Weights of a small transformer language model.
Training: a variant of SOAP for these matrices, 989M tokens.
Each number is 128 + 32 x the weight over its row's rms, rounded and kept within 0 to 255. Layers, rows and columns count from 0. The size above them is the row's rms in percent of the matrix's.

# layer 4 attention value, 512x320, rms 0.105, rows 85-127, columns 256-319
size [114 123 114 115 112 111 121 118 116 113 110 121 122 112 115 111 121 119 120 108 115 109 119 121 117 105 110 121 118 114 115 117 121 125 110 119 111 109 115 116 113 113 111]
[[216 120 128 100  97 138 121 146  85 105 140 169 179 129 112 163 135 112 107 143 110  98 109 150 139   6 109 132 131 134  57 126 165 123 113 143 159 136 172 132 179 189  81 130 186 140 147 119 122 157 127  70  98 150 138 112 124 183 107 140 114 125 143 115]
 [146 190 126 164 142 157 136 128 122 102 129 151  74 150 130 120 133 207 116 152 167 146 126 127 120  87 144 123 147 135 149 102 156 115 150  97  96 152 223  81 106 136 144 133 128  88 172 104 157 100 135 112 123 103 114  99 149  57 105 112 116 122 140 162]
 [ 90 103  81 161  94 186 171 164  95 156 149  91 124 119 117 155 104  97 126 129 107 132 156 157 125 159 151  89 139  87 110 132 127  91 104 156 127  82 148 150  73 198 119 127  98  84 106 132 142 179 124 120 127 186 143 150 119 141  57 102 107 157 118 133]
 [100 139 178  92  99 114 168 115 135  99  82  85 209 155 158 113 127 138 117 162 135 126 124  38 116 142 123  90 133 126  69 188 126 155 109 139 111  69  66 124 158 125  56 115 113 135 108 109 137 112 169 127 140 152 129 119 128 116 103 169 115 101 133 151]
 [ 89 112 136 109  71  91 111 128 148 110 135 121 171 136 128 104  80 126  95 105 127 139 126 169 173 139 123 101 137 121 150 155 138 111 116  75 149 102 134 165 120 170 151 105 143 139 148 159 100 163 113  80 141 152 103 139 148 126 192  98 144 101  82 122]
 [138 115  56 132 161  91  83  96 134  90  70 135  77 166 114  87 124 159  97 111  86 135 161 123 141 128 105  93  89 122 159 225 139 135 200 165 101  69 130 141 138  83  82 134 169 172  84 136 106 129 128 175 113 134 145 110  39 146 120 139 118 131 118 169]
 [146 117 110 107 119 101  85  93 141 118 189 128 179 150 136 114 128 126  90 158 111 181 149 127 168  91 121 139 174  82 159 144 128 170 160 109 154  99 128 127  78 168 107 142 147 195 134 118 109 133 149 131 125 112 137 128 120 124 185  86 172 155 156 130]
 [143 119 108 168 138 184 145  94  85 137 153 110 136 110 180 141 158 153 157 160 117  74 161  90 164 146 189  88 138  84 118 131 130 166 136 147 153 165  59 169  94 157 110 140 123 123 110 106 124 120 201  89 125 116 104 157 101 151 127 170 177 117 123 102]
 [ 77 101 173  89 111 155 149 157 119 157 112 108  83 115 108 114 101 135 108 170 133 117 137 141 128 125 166  51 179 134 159 148 134  86 140  92  59 177 107 174 130 145 144 190 141 153 114 119 124 113  81 130 108 172 125  56 136 130 134 128 150 100 175 130]
 [119 157 188  97 131 153  91  92 133 117  72  74 118 130 172 118 152 155 178 151 105 179 140 137 137 131  99  86 149 168 203  78 105 128 137 192 118 124 124 130 129 141 165 120 145 167 103 135 127 114  99  59 106 121 131 125 158 174  69 118 146  49 145 148]
 [192 205 120 140 113 113 170 129  95 137 144 113 139 171 134 213 143 137 167  87 102 124 146 149 156 137  93 161 140 172  48 117 127 126 169 125  95  92 121 110 100  82 135 110 101 114 144 117 108 125 106  90 130 112 148 157 128 119  91  95 143 140 101 117]
 [116 184 140 127 157 190 141 174 128 154 139 146 113  89 154  85  94 164  69  83 160  70 125 143 125 154 141 119 157 164 127  74 140 178  95  83 151  63 180 172 106  76 112 160 153 150 110 142  86 120  95  86 212 167 173 112 134 184 136  87 148  88 134 103]
 [148 133 125 108 161 126  46 134 160 114  82 117 190  50 134 106 138 172 128 105 118 103 177 104 164 152  91 114 149 155 136 173 153  95 153 189  66 129 127 169 159  95 143  93  88 112  46 122 154 137 134  58 144 174  74  59  75 137  95 124  96  46 141 158]
 [152 119 172 131 159 153 142 108 145 176  92 125 127  90 123 147 133 144 122 125 133 184 130 181  80  92  66 119 131 108 114 170  94 159 127 147  87 110 120 135 122 133 131  63 150 102 129 129 152  83 106 146  73 166 102  74 122  49 113 165 148 156 112 156]
 [114 128 123 140  87 127 145 156 145 141 197  83  71 123 130 121 160  71 119 104 181 102 146 134  87 185 114  64 109 130 125 137  78 155 175 134 147 121 111 120  49 133 137 156 140 161  93 135 132 114 101 111 227 107  77 139 177 152 151 127 137 129 115 121]
 [117  69 118 138 115  94 152 166 163 190 139  93 182 140 167  99 114 119  95 111  98 128 139 134 117 131 131 164 138 147 139 130 110 123 149 107  85 135 108  91 114 109  84 155  87 136 143 120  78 225 101 108 157  75  93 124 118  88  97 114 134  78 132  68]
 [141 114 155  89  80 146  80 102 136 132 180  70 105 144 153 151 103 142  64 133 122 145 161  95  87 150 136 120 126 102 114 123 107  99 147  79 118 151 130 135 190 160 132 163  96 160 117 121 150 125  98 116 101 139 116 118 126  90 131 114 143 120 154  99]
 [123  56 141 126 172 141 153 140 113  89  84 112 129  66 156 172  43 127 139 100 150 112 140  96 153 126 176 167 141 147  90 108 164 158 146  89 103 174 134 129 147 102 129 144 162 101 109 143 135  45 116 114  97 129 160 143  85 171 184 131  94  85  68 152]
 [137 100 105 111 124 112 165 176 140 183  95 147 139 170 143 153 137 135  73 105 126  91 128 107 141  95 117 131 153 117  89 100  94 139  87 167 132 131 147 128 152  98  91 151 125 181 135  99 137 152 164 183 133 138 125 162 179  94 127 137  61 142 152 105]
 [174 113  95 175  77 128 160 122 126 139 159 113 163 156  93 122 129  96  60 114 145 175  89 121 140 108 172 101 160 196 130  94   3 124 180 185 143 127 119  77  78  90 165 121 152 137 124  66 144 145 148 192 127 144 145 111  84 108 136  99 100 104 141 167]
 [134 134 139 152 148 146 129 172 118 160  96 181 151 156  71  52 153 104 107 208  96 151 127 120 162 133 144 103 160 138 121 138 125 141 189 122 115 117 118  76 137 158  73  99  69 127 112 161 163 142 147 112 130 114 156 120 120 137 137 127 162 148 212 173]
 [124 134 199  91 119  66 117 129 169  69 136 195 169 112 151 146 102 142 158 130 145 100 182 166 124 167  83 164 139 127 120 119 106  92 140 108 165 174 129 140 145 160 111 121 147 169 110 177 103 134 111  49 130 170 143 221 141 200 101 151  69  82 172 128]
 [153 148 140 114 173 118 114 148 159 107  76 125 107 145 109  91 158 145 148 101  84  94 142 114 149 128 113 142  79  92  87 146 139 140  80 143 161 212  72 104 179 117 104 161 139 109 147 128 106 146 175 136 131 120 162 191 112 121 143 159 132 119 114 141]
 [176 172 164 130 136 140 157 113 131 160 125 127 101 122 104 123 155 115  53 111 109 151  89 192 116 221  83 154  74 116 114 132 115  91 105 147  73 121 117  85 162  82 124 111 114 163 124 135 170 125 137 105 133 157  88  79 157 155  67 110 113 151  90 115]
 [138 172  94 107 215 113 101  77 169  80 131  63 147 160 117 126 196  95 102 151 169 107  93  93 126  62  73 120 117 101  99 153  84 202 139 153 127  77 183 126 126 140 108  93 114 145 116  70 128 115 146 159 105 145 113 154 114 174  90 146 170 126 117 183]
 [170 150 153 105 157 119 135 169  90 160  78  99 109  84 164  94 141 175 128 102  65  75  74 159 117 144  90 154 146  78 117 178 154 109 114 111 156 133 121 134  59 130 126 139 155 131  94  96  83  80 103 161 147 105 162 133 196 158 123 155 138 116 135 141]
 [102 104  75 161 182 133 190 142 173  52 136 134 123 103 174 148 105 102 130 124 130  92 132 133  99 150 116 170 129 133 117  93 151  86 151 130 176 119  75 144 112  95 121 111 138 187 129 113  82 110 163 109 129 128 120 100 126 104 124 149 153 143 141 149]
 [140 171 165 140 100 104 137  78 209 195 169  98 134 141  64 168 156  89 135 113 110 127 159 105 126  91 137  98 113 169  68 101 112 101 106  41 169 100  89  72 147 129 162 103 104 156  78  83 129  98 158 121 101 181  97 163  98 100 128 130  90 134  99 114]
 [113 191 171  99 142 133 120 128 171 171 127 124 106 106 122 100  75 113  87  96  90 148  81 146 128 177 145 164 130 111 120 105 152 110 122 141 161 148 104 167 107  88  56 111  82 119 137 133 162 140 153 137 126 153 128 144 141  99 140 144  89 137  90 115]
 [142 137 137 183 139 113 164 114 149 167 145 154 148 171 127 102 149 161 129 178 152 156  95  90 113 192 131 195 129 154 117 140 140 118 127 161  91 141 112 171 179 110 114 137 172 147 110 113 145 144  64 102 121  83 101 143  97 201 127  99  75 146 156 128]
 [149 154  85  56 135 113 102 130 137 103 155 138 144 142 168 180 148 101 123 131 104  92 111 107 153 151 153 141 153  87 159 108 144  96 132 151 162 145 116 141 136 118 152 144 124  96 131 117 120  60 140 167 157 128 175 153 118 116 118 124 193 122 167 155]
 [108 152 125  61 113 165 144  60 100 189  93  73 128 125 165  82 174 107  96 134 189 111 115  96 165 112 131 184  58  94 119 107 143  88 157 114 135 132 121 140 112  56 140 109 122 143 145 130 115  82 120 149  98 115 117 154 201 116 106 102 169  86 106 147]
 [127  78 114 115 126 135 153 156 118 100 155 150 147  88 125 103 114 141 110  98  73 169 100 155 173 176 135 104 187 106 131 146 162 125 157 151 132  93 123 168 133  98 171  99 174 125 141  87 101 164 142 142 131 115  98 126 117 120 134 121 157 103 124 177]
 [180  63 123 139 118 134  93 108 162 148  85 155 128 131 178 163 106 160 133 109 182 119 125 147 155 133 150 114 140 169  92 132 141 127 108 142 163 166 117 109 100 144 134 150 135 115 193 133 145 119  64  65  60  80 107 118  91 134 122 159  90 105 209 136]
 [140  72  88 205 116  73 101 150 147 116 166 160 147  80 157 160 154 157 175 144 184 111 102 119 130 137 101 145 130 151 167 128 111  98 186 183 145 139 108 112 112  55 137 150 183 127 120  93  84 130 185 154 128 139 137 115 173  96 105 138 152 122  75 153]
 [117 114 148 124 192 112 127  89 132 125 118 138 158 158 127 131 111 117 100 101 165 127 170  82 133 131 105 127 139 165  44 128 145  89 135 151 119  93 159 126  84 113 111 131 138 131 149  98 193 126  79 120 111  78 126 135 140  73 162  82 119 104 126 102]
 [151  91 136  91  88 127  95 146 124 156 150 161 139 133 112 135 158 105  86 131 170 159 119  75 134 121 148 143 108 148 121 169 147 170  94 138  79 123 179 140 142  51 156 113 107 157 152 186  55  63 111 114  82 113 104 120 157 112 164 127 159 101 152 156]
 [142 114 146 102 154  69 109 135 155 116 174 101 110 145 105 144 136  92 141 144 123 100 105 141 191 143 101 125 168 134 155 127 136 162 189  98  94 143 115 153 136 100  76 114 126 190  96 109 127 127 155 201 158 156 126 119  93 113 147  70 100 163 192 136]
 [ 83 175 133 123 124 109 122 107 132 123 147  62  85 150 159 106 101 138 149 162 120 125  64 118 157 185  69 137 168 164  57 173 104 146  88 141  98 164 157  97 108 129 122  98 120 233  88 112  94 139 107 164 192 130 124 122 157 124 147 133 145 130  60 152]
 [111  86 141 111  86 117 111 107  95  61 134 134 129 111  59 162 139 134 107 143 113 114 128  86 140 143  98 175 146 124 107 162 160 176 157 146 123  82 187 141 156 147 101 162 126 172 150 163  99 118 110 226 133 164 189 126  75 123 119  92 103 149  79 151]
 [ 88  72 150 110 140 103  84 105 134 154 167 127 169  84  99 116 151 135 123 129  85 165 103 110 111 153 105 115  88 166 109  91 129 158 112 126 105 131 128 167 167  94 115  90  54 128 140 134 192 126 175 127 113 112 122 201 155  99 136  94 123 146 157 167]
 [ 72 125 139 117 134 124  99  90 135  86 170 157 123  97 121 174 114 158  85 148 139 156 108 146 189 138  87 132  83 147 105 146  37 120 112 151 103 182 144 123  91 128 133 123  65 103 106 163 136 169 116 170 135 122 116 156  89 123 144 141 127 119 128 111]
 [119  99 117 138 128 184 168 116 219  88 121 154 171 108  86 147 152 156  75 126  79 107 141  60  87  91 105 110 140  62 154 167 118 109 118 113  67 141 105 156 131 150 163 137  82  99 133 124 109 167 161 131 168 127 181 114 143  87 175 161 117  92 113 154]]
# layer 4 attention output (transposed), 512x320, rms 0.125, rows 85-127, columns 256-319
size [112 118 112 111 116 105 110 115 110 108 111 116 119 117 107 110 116 121 115 108 108 109 115 114 113 111 108 115 114 109 117 118 117 115 108 118 110 112 113 117 113 117 110]
[[140 204 146 161 144 163 127 115 128  66  72  99 140 155 102 132  67 116 152 141  95 148 128 120  87  72 139 112 109 151 115 150 125 102 153 132 126 104 125 170 119 192 184  85 115 145  72  90 135  68 139 144 133 199 172 126 152 166 159 185 174 162  56 160]
 [202 148  89 120 133 119 160 143 119 160  93 150 135  72 180 125 142  67 106  36 132  73 127 145 170 168  99 201 176 145 151 119 122  97 143 112 130 136 102 179 199 109 169 118 137 118 153 101  84 175 113 109 115 140 156 154 136 177 149 106  62 131  91 163]
 [ 75 114 131  93 160  76 139 152 128 161  96 178 144 131  85 137 124 132 145 115 102  96  76  97 114 108 148  92 131 109 145 113 196 127 103 182 189 142  81 154  89 142 171 111 215 151 137 219  85 134 164  86 172 109 136  98 156  95  76 163 153  43 134 153]
 [ 88 101 202 129 140 111 127 179 125 114 167 115 159 105 124 146 109 183 136  85 180 149 106  98 160 100 143 130 106 108 145 117 172 177 146 131 167 181 195 119 139 176 133 109  90 117 175 101 162 135 117 103 133  94 108  83 131 158 101 147 150 156 116 131]
 [161  99  81 171 128 203 114 154 174 122 134  98  96  87 163  70 150 148 136 126 146 141 139  68 186 184 133  64  96  77 164  86 164 121  89 140 125 179 144  87 113 153  91 124 109 162 138 159 119 120  99 158 117 164 178 147  89 124  93 155 118 105 164 102]
 [113 139 109 128 108 114 177 122 100 186  79 112 168 168  86 114 115 147 210 121 132 120 109 129 132 179 177 145 136 118 120  80 125  97  98  54 185 123 168 103  88 126 156 141  77 172 168 117 136 153 149 118 139 168 163 112 104  79  98 109 121 130 129 112]
 [147 108 150 125 125 188 139 147 146  90  55  87 124 120 134  50 120 140 143 143 110  98  58 141  89 139 124 161  68 138 129 189 129 109 144 182 107 155 177 154 178 138 117 112 197 106 114 133  94 148 169 151 129 168 152 111 139 117 128 108 151 111 111 144]
 [103 170 135  75  97  90  89 138 115 136 149 140 119 198 134 120 163 145 132 134 121 113 142 140 122  81 156  94 101 135 158 120  96  87  68 125 116 105 142  62 192 197 169 130  98 132 131 154 124 150 161 116 158 182  90 154  87  69 123 134 104  66  86 110]
 [ 96 136 101 126 145 117 127 130 113  94 104 159 210 129 116 132 157 169 142 119 114  72 131 125 127 161 149 144  86 143 123 115  99 141 140 165 146 113 158 177 155 163 146 137  88 127 162 152 130 115 124  58 192 123 149 106 114 104  92  95 186 101 165  82]
 [136 154 122 191 110 131  83 102 137 125 149 119 125 111 150 111  67 148  56  98 127  73 133 163  25 119 151  98 116 132 154 168 132 120  97 167 161 171  97  83 163 117 139  85 107  66 134 111 183 115 120 127 113 135 140 120  94 123 160 129 109 105 156 176]
 [126 140 105 163 101 133 153 120 130 121 134  61 101 162 130 111 167 145 111 156  69 133 120 159 150  99 152 167 117 119 160 125 116 178 144 162 137 152 137 131 161 115 160  92  99 101 146 115 125 196  72 127 131  97 207 124 163 132  87 118 135  81 120 111]
 [127 137  99 143 142 125 168 142 136 124 135 132 146  74 113 137 149 120 143 156 151  87 143 131  90 114  92 164 110  67 173 203 116 147 133  96 163 131 136 170 155 143 146 180 162 150 107 137 125  85  83 153 180 105 120 160  96 123 174 156 121 156  63 134]
 [107  84  55 138 140 154  96  84  80  90 166 151  81 123  97  80  96 136  80 151 151 105 126 157  64 122 206 158 107 144  90 120 171 129  71 210 150 106 179 120 121 172  80 164 117 127 120 130 110  89 115 180 157 113 104 127 112 124 160 120  91 127 155 112]
 [121 135 160 123 145 116 124  88 105 156 122 197 129  75 112  97  68 133 135 127 106 124 140 146  97 145 125 214 138  82 129 129 110 146  89 103 172  81 181 143 184 105 126 118 109 125 116 102  85 148 166  64 140 121 145 152 142 182 167 161 122  89 123 128]
 [139 149 125 106 155 145 139 147  92 164 140 184 207 108 122 158  93  41 145 115 187 104 108 123 135 101  83 117 154 131 127 120 136 170 112  64 123 112 136 104 164  84 135 143 111 131 143 125 107 185  86  40 125 105 110 120 140 145 141  97  78 139 136  99]
 [117  86 127 118 145 162 112  57 129 167 115 149 100 102 155 105 146 192  77 113  96 114  45  92 138  45  52 145  67 156 154 118  87 206 112 159  94 128 119 175 100 166 112 117 145 147 141 109 138 120 122 128 157 130 101 128 113 144 166 136  98 141  88 105]
 [ 99 101 135 131 157 115 139  64 173 162 118  98 135 157 116 131 103 121 175 209 157 108 157 108  95 138 130 174  92 137 177 138 183 117 126 151 108 140 158  91 157 133 134  77 154 145 132 111 121 124 110 106 150 131 136 102 116 174 139 111 118 152 157 129]
 [120 162 139 100  90 141 155 128 171 154 140 111 125  98 108  97 166 150 148 174 119 119 140 143 137  75  79 101 111 159 159 190 170  70 104 162 145 132 108  71  99 161  88  59  80 125 119 129 101 147 151 119 135 105 105 108 152  92 120  90 137 167 137 131]
 [143 134 151 121  56 198 153 110 115 189 147 145 155 153 179 122 137 111 114 171 127 188 107 106  98  55  84 134 138 140 138 107 162 111 141 116 152 137 120 159 107 173 148 196 121  76 212 138 164 140 136 126  87 142 141 123 115  97 123 150 112 218 130 115]
 [153  83  93 115 135 140 130 123 108 134 142 116 132 164 145 120 157 114 129 117 125  89 115 121 152  88 106 116 119  66 128  81 173 143 126 114 181  85  59 137 171 172 161 128 181 162 179  91 136 200 161 141  72 142 141 146 153 126 103 162 138 120  86 129]
 [ 90 103 157 159 120 101 112  41 156  83 169 115 166 119 117  93 127 120 142  86 156 114 135 129 152 116 137 127 133 125 115 140  83 170 126  83 128  57 131 154 155 127 114 136 150 130 113 139 127 138  90 172 102 153 160 183 141  52 137 143 135  85 128 126]
 [ 69 119 116  98 181 152 104 114 127 119  82 103 175  91  98 141 103  61 128 115  74 129  94 164 199  73 100 137  39 126  87 140  99 172 109 148 145  83 158  95 175 107 141 133 146 167 195  59 129 112 136 135 117 133  93  80 155 129 179 182 157  99 137 125]
 [114 139 137 103 158 101 119 182  60 128 162 120  99 112 130 153  99  88  78 129  86 187 164 116 134 121 121 105 171 132 145 106 150  97  96 163 196 139 164 151 118 104 112  78 110 209 118 150 141 125 112  98 158 158  94 124  83 135 114 113 112 193 136  61]
 [ 88 112 116 160 129 178 106 122 134 149 134 121  98 118 179 185 152 101 197 127  84 117  76 107 164 122 179 102 167 148 103 111 127  70  95  99  80 177 163  90 131 149 202 121  95 178  43 215 142 138 143 142 117  85 108 111 190  83 185  98 158  92 131 141]
 [141 117 130 127 128 122 183 122 122 208 147 102 138 171 119 110  90 134 115 182 141 187 136 101 110 177 123 119  99 149 154  95 139 118 136  73 133 210 122 148 125 126 123 139 146 120  69 142 153 103 148 104 190 132 109 147  87 157  79 123 138  88 150 160]
 [153  56 105 188 133 128  82 158 138 126 155 101 138 119 124 123 149 188 150 123 170 127 155 145 112 141 139 112 161 147 121 150 129 128 150 143 134 207 118 155 148 114 187  60 128 117 138 219 121 171 168 123 191 132 132 183 122 112 187  91 142 124 108 151]
 [149 103 150 113 138 152 125 103 137 210 121 118 164 155 143 160 116 120  96  81 109 180 124 126 126 109 174 112 200 156 111 107  90 128  70 107  96 141 130  94 177 148 139 136 172 144 135 172 144  80  78 136 126 110  50 123 138 141  67 109  76 128 187 135]
 [150  90  85 152 130 158 213 113  82 176  96 197 158 186 112 127 152  88 152 118 175 144 142 123 148 113 140 148 112 164 109 115 124 110  73 151 152 202 161 106 191 126 150  65  92 176 110 162 178 101 140 155 177  79 151 116 136 146 138 103  99 145  93  97]
 [162 103  65 107  81 175 162 121  97 139 174 182 139 162 132 148 180 130  94 125 133 197 138 185 147 108 141 133 187 147 145 154 147 174 163 139  94 148 112 145 124 130 161 153 135 160 134 147 102 149 109 157 128 117 119 152 104  98 101 157 107 119 104 148]
 [183 104 114 110 121 185 134 123 133 170  91 146  77 117 123 119 137 136 144 123 127 124 139 143 130 152 178 137 127 158 172 114 122 116 143 153 186 126 151 129 118 160 107 152 175 165 105  89  96  63  86 164 117  77 119 127 162  92 134 135 128 112 134 148]
 [ 91 176 169  92 137 112 124 119 125 214 145 111 146 166 155  99  93 171  75 130 151 177 136 123  61 157 103  92 111 163 148 176 119 125 157 122 140 152 130 135 119 158 102 177 154 132 159 108  96 179 129 110 151 205 173 139 118 107  76 101 165 156 187 125]
 [116 181 160 111 119  95  79 126 122  69 101 132 151 106  84 133  99  79 120 144 167 138 146 133 113 118 165 161  81 170 194  89 121 176 157 146 129 138  99 113 112 145 115 145 168  72  79 144 125 176 116 179 163 137 137  85 163  97 176 141 119 100  92  84]
 [140 157 115 135 161 176 125  81 140 159  81 142  89 182 132 176 110 143 129 135 115  94 136 130  70 125 159 147 177 154 169  66 129 121 157 149 143 132 114 118 108 120 109 113 159 158 102 116  57 128 141  39 100 123 158 121  85 154 150 139 162  54 130 191]
 [143  85  79  95 127 139 124 126 135  84 171 115 109 110  95 141  86 145 141 157  63 121 124 126 127 123  85 124 122 162 135  56 151 109 158  82  99  69 160 112  75 129 139 194 130 117 167 128 120  38 157 138 161  99 157 175 104 147 137  76 132 147  66 137]
 [116 117 160 129 135 126 134 148  95 150 100 138 125 190 167 178 137 151 138 126  96 151 232 103 132 102 166 133 118  99  98 126 139 147 100 142 202 109 100 113 130 105 114 147 159 130 149 162  93  27 150 139  94 135 117 133 122 149 130 104  59 110  92 171]
 [138 157 106 175  84 138 167 201 113 138 149  89 106  68 104 125 152 102 123 143 132 110 118 116 145  64 113 138 124 131 139 148 126 136 124  91 201 176 128 156 136 145 193  80 215  91 158 157  77 109 130  96 123 134 151 150 170 162  96 150  39 126 203 118]
 [ 90 153  82 145  68 111  68 126 162 133 110 157  89 148 157 126 112 178 111 100 107 142 145 155 152 151 133  92  75 156 167 183 104 183 130  79 101 107 205 158 146 112 121 117  94 143 101 171 164  94 127 118 164 140 160 136  74 124  97 126 169 120  92  71]
 [ 65 126 177 106  95 152 164 152 162 204 161 123 152 180 165  99 130 132 151 102  99 125 115  90 121 143 115 153  91  91 100  73 154 159 155 162 152 134 100 164 117 143 116 147 112 130 168 112 115 105 106  97 125 164  55  82 173 117 148 104 181 145 154 148]
 [ 95 141 198 135 127 100 154 151 157  93  84 168 149 107  91 143 153  93 130  83 119  89 117 129 122 145 157  95 154 188 118 111 112 109 115 105 159 134 138 122 114 193 108 135 105 153  77 162 125 115 148 134 129 128  83 136 156 184 163  89 119 128 105 118]
 [138 155  97 114 128 156 105 188 138 121 149 136  84 144 148 167 152 169 111 145 130 209 171  96 114 110 116 113  82 125 109 112 134 102 137 136 139  95 142 155 126 118  72 115 152 126 110 132 168 119  97  70 116  71 120 116 102 135 115 141 161 119 123 173]
 [157 141 120  91 111 158  99 146 108  95 168  97 137 126 188 192 150  62 124  92 218 120 144 160 117  80 169 163 109 151 165 148  93 140 151 155 118 161 137  89 141 151 138 137 142 167 110 134 105 167 105 132 189 159  66 163 132 124  81  93 159 135 118 104]
 [113 186 132 149 118  78 182 107 143 151 130 157 112 123 150 165  96  96 153  78 147 105 131 143 156 200 116 148  77 132 129 116  65  64 132 136 119 137  84 164 150 190  58  69 125 135 169 123 143 166 159 150 108 172 100 108 140 103  79 128  68  53 101 109]
 [117 159 137 122 136 118 104 181 112 120 115 135 104 124 196 159 168 141 108 151 164 123 102 150  90 138 175 129  88 141 129  96 126  70 114 106 103 106  83 117 158 126 126 146 129 113 112 114 123 115 112 172 100 125  97 117 124 104 122 141 136 179 180 130]]
# layer 4 attention query, 512x320, rms 0.103, rows 128-137, columns 256-319
size [ 85  85  83  80  83  85  86  84  87  93]
[[119 177 124  73 150 100 152 109 156  94 109 137 132  61 112 100 108 115  83 134  57 136 152  70 186 140 107 110 153 118 128 168 157 138 134 149 162  92 141 140 119 141 108  39 101 179 108  78 105 104 134 121 158 137 110 153 128 113 139 182 156 154 115 144]
 [145 113 122 119  72 121 127 140 178 122 191 166 108 181 109 150  99 143 102 108 110 127 123 104  95 122 115 121 126  99  63  98  98 104 145 125 152 141  94 161 123 104  94 153 187 165 122  95 127 122 154 125 188 179 130 149 135 118 105 151  88 165 134 143]
 [130  84  90 171 110 156  88 159 111  80 176 160 137 211  95 144 132 116 142 112 123 124 140  29 161 121 146 144 163  82 130 155 141 127 108 168 138 201 111 117 139 155 140  64 163 182 153  92  97 133  83 186  76 148 140 161 178  86 104 114 106 145 146 113]
 [168 144 136 147 177 121 133 192 155 126 201 145 102 130 132 109 123 235 106 117 174 167 143 121  77  90 155 160 148 131 113 115 172 156 156 209 167 107 147 153 108 119 111 148  64 159 153 196 175 124 117 111 152 132  86 135 123 117  78  94 103  94 143 122]
 [163 101 152 182  69  86 126 111 118 110 142 124 127 123  99 140 138  96 106 148 145  85 132 176 102 112 109 101 106 163  72  82 136 123 126 143 141  84 105 159 100 170 122 123 140 112 111 111  92 104 129 126  98  99 135 114 218 117  96 126 180 152 122 142]
 [161  87 126 147 117 161 200 189 174 103 153 128 141 119  56  98 116 145 136 122  80 144 122  95 152  97 117 132 192  38 110  97 172 147  88 190 207 125  97 116 132 174 123  65 146 194 120 109 119 160 124 143 140 143 103 141 119 152 131 152 143 161 151 164]
 [ 98 135 145 167 128 145 138 140  97 105  97  99 121  65 124 141 104 161 120 164  99 134 127  96 121 129 102 125 211  96 129 157  81  96  91 206 157 163 127 150  69 146 168  74  75 178 123 116 151 171 149 162 133  65 120 167 107 132 115 136 160 147  84 128]
 [154  82 160 162 115 164 156  98  93 127 100 159 102 132 166 155 104  88 138 152 124  93 115 166 135 172  82 104 120  95  64  81 133 149 119 108 127 104 135 183 166  95 145 137 126 165 103 115  97 100  93  84 114 116 156 214  74 121 110 148 148 118 181 135]
 [154 101 144 169 129  79  97 104 161 143 165 121 114  98  82 129 122 120 118 195  81 144 146 112  60  91  96 120 143 103 123  87 134 104  62 163 177 149  81 148 133 141 114 135 191 174 103 156 120 120 126 137 148 133  70 127 111 121 142 166 103 134 113 164]
 [ 94  71  88 147 115  76 161  63  70 180 138 144 116 136 152 109 158 112 162 100 139 114 132 182 169 166 156 146 131 153 131 143 125 101 207  80  75 136 159 115 146 114 158 139 133 145 134 121 193  63 106 105  74 116  99 209 138  82 140 132  80 103 101 116]]
# layer 4 attention key, 512x320, rms 0.108, rows 128-136, columns 256-319
size [ 81  68  78  77  84  88  90  89  87]
[[129 155  68 161 184 124 112 133 189 139 164 129 127 105 114  84 136 214  60  98 197 154  53 136 111 101 125 158  96 129 138 132 169  87  89 115 108  71 115 101 128 151 188 145 124  75  82 199 144 163 124 118  89  92  99 116 140 131 155  95  94  67 137  95]
 [153 153  71 140  94  81 144  94 160  95 133 129  60 120 109 106 155 155 169  81 165 108 136 104 118  94 134 142 107  97 146 163 141 148 132 128  93 103 115 138 114  99 124 161  48 113  92 127  94 117 101  95 117 131  84 164 119 140 131 125 126  98 147  95]
 [161 138 121 170 136  74 108  47 131  89  56 144 176 136 146  96 114 140 110  58  93 111 102 143  85 125 131 130 127 120 158 126 172 113 126 135  97 137 153 110 123 103  99 126 150 180 102 190  57  96 138 118 118 143  85 190  86 179  99 123 149 179  88  71]
 [ 84 157 118 128 136 173  95  95 145  79  84 127 118 131 102 124 162 145 108 109 168 102 120  91 149 150 141 150  87  93  95  90 144 171 158  93  95 110 128 127 161 163 155 163 149 174 105 143  90 178 149 157 134 157  93 175 156 100 203 129 104 158  85 140]
 [139  69 144 103  42 144 157  66 120 116 116 118 101 133 121 155 137 115 107 120 107 130 106 129 108 185  90 133 162  81 106 188  92 125 126 149 114  80 133 138  51 132  87 118  83  95 122 101 156 179 155 129 159 149 104 145 139 119  81 150 136 200  64 166]
 [ 81 106 114 123 155 105 117 147 187 120  97 154 134 114 131 133 130 192 118  67 102 163 124 115 128 123 174 187 143 125 154  95  96 142 107 110 152 155 108 127 103  80  96 162 160 173 106 143 169 140 115 161 117 106 141 170 104 118 129 183  89 118 169  98]
 [138 145 134  84 141 119  95 130  96 156 206 158 178 119 118 132 113 197 144  78 183  74 144 143 128 134 123 198  98 100 105 137  92 104 155  74 112 152  78  91 166 121 160 101 129 151 124 161 146 151 115 108 117  75 104 105  88 106 154 151 113  60 139 141]
 [135 111 124 105  68 107 153  99  80  76  65 127 104 121  90 112 139 131 160 156  99 102 126 147  87 151  89 157  79 100 140 132 116 117 134 136  88  61 173  90 112 155 123 110 128  78 149 102 144 101 173 114  83 110 147 114 192  80  46 151 153 175 120 167]
 [119  81 142  96  55 138 115 199 213 179 172 113 127 103  74 117 109 203 127  94 124 197  84 101  95 156 154 163 138 106 153 132 122 147 113 188  64 134 154 133  93  91 115 158 169  88 131 144 128 159 144 174  97 115 137 161 134 109 130 133 160 138 151 159]]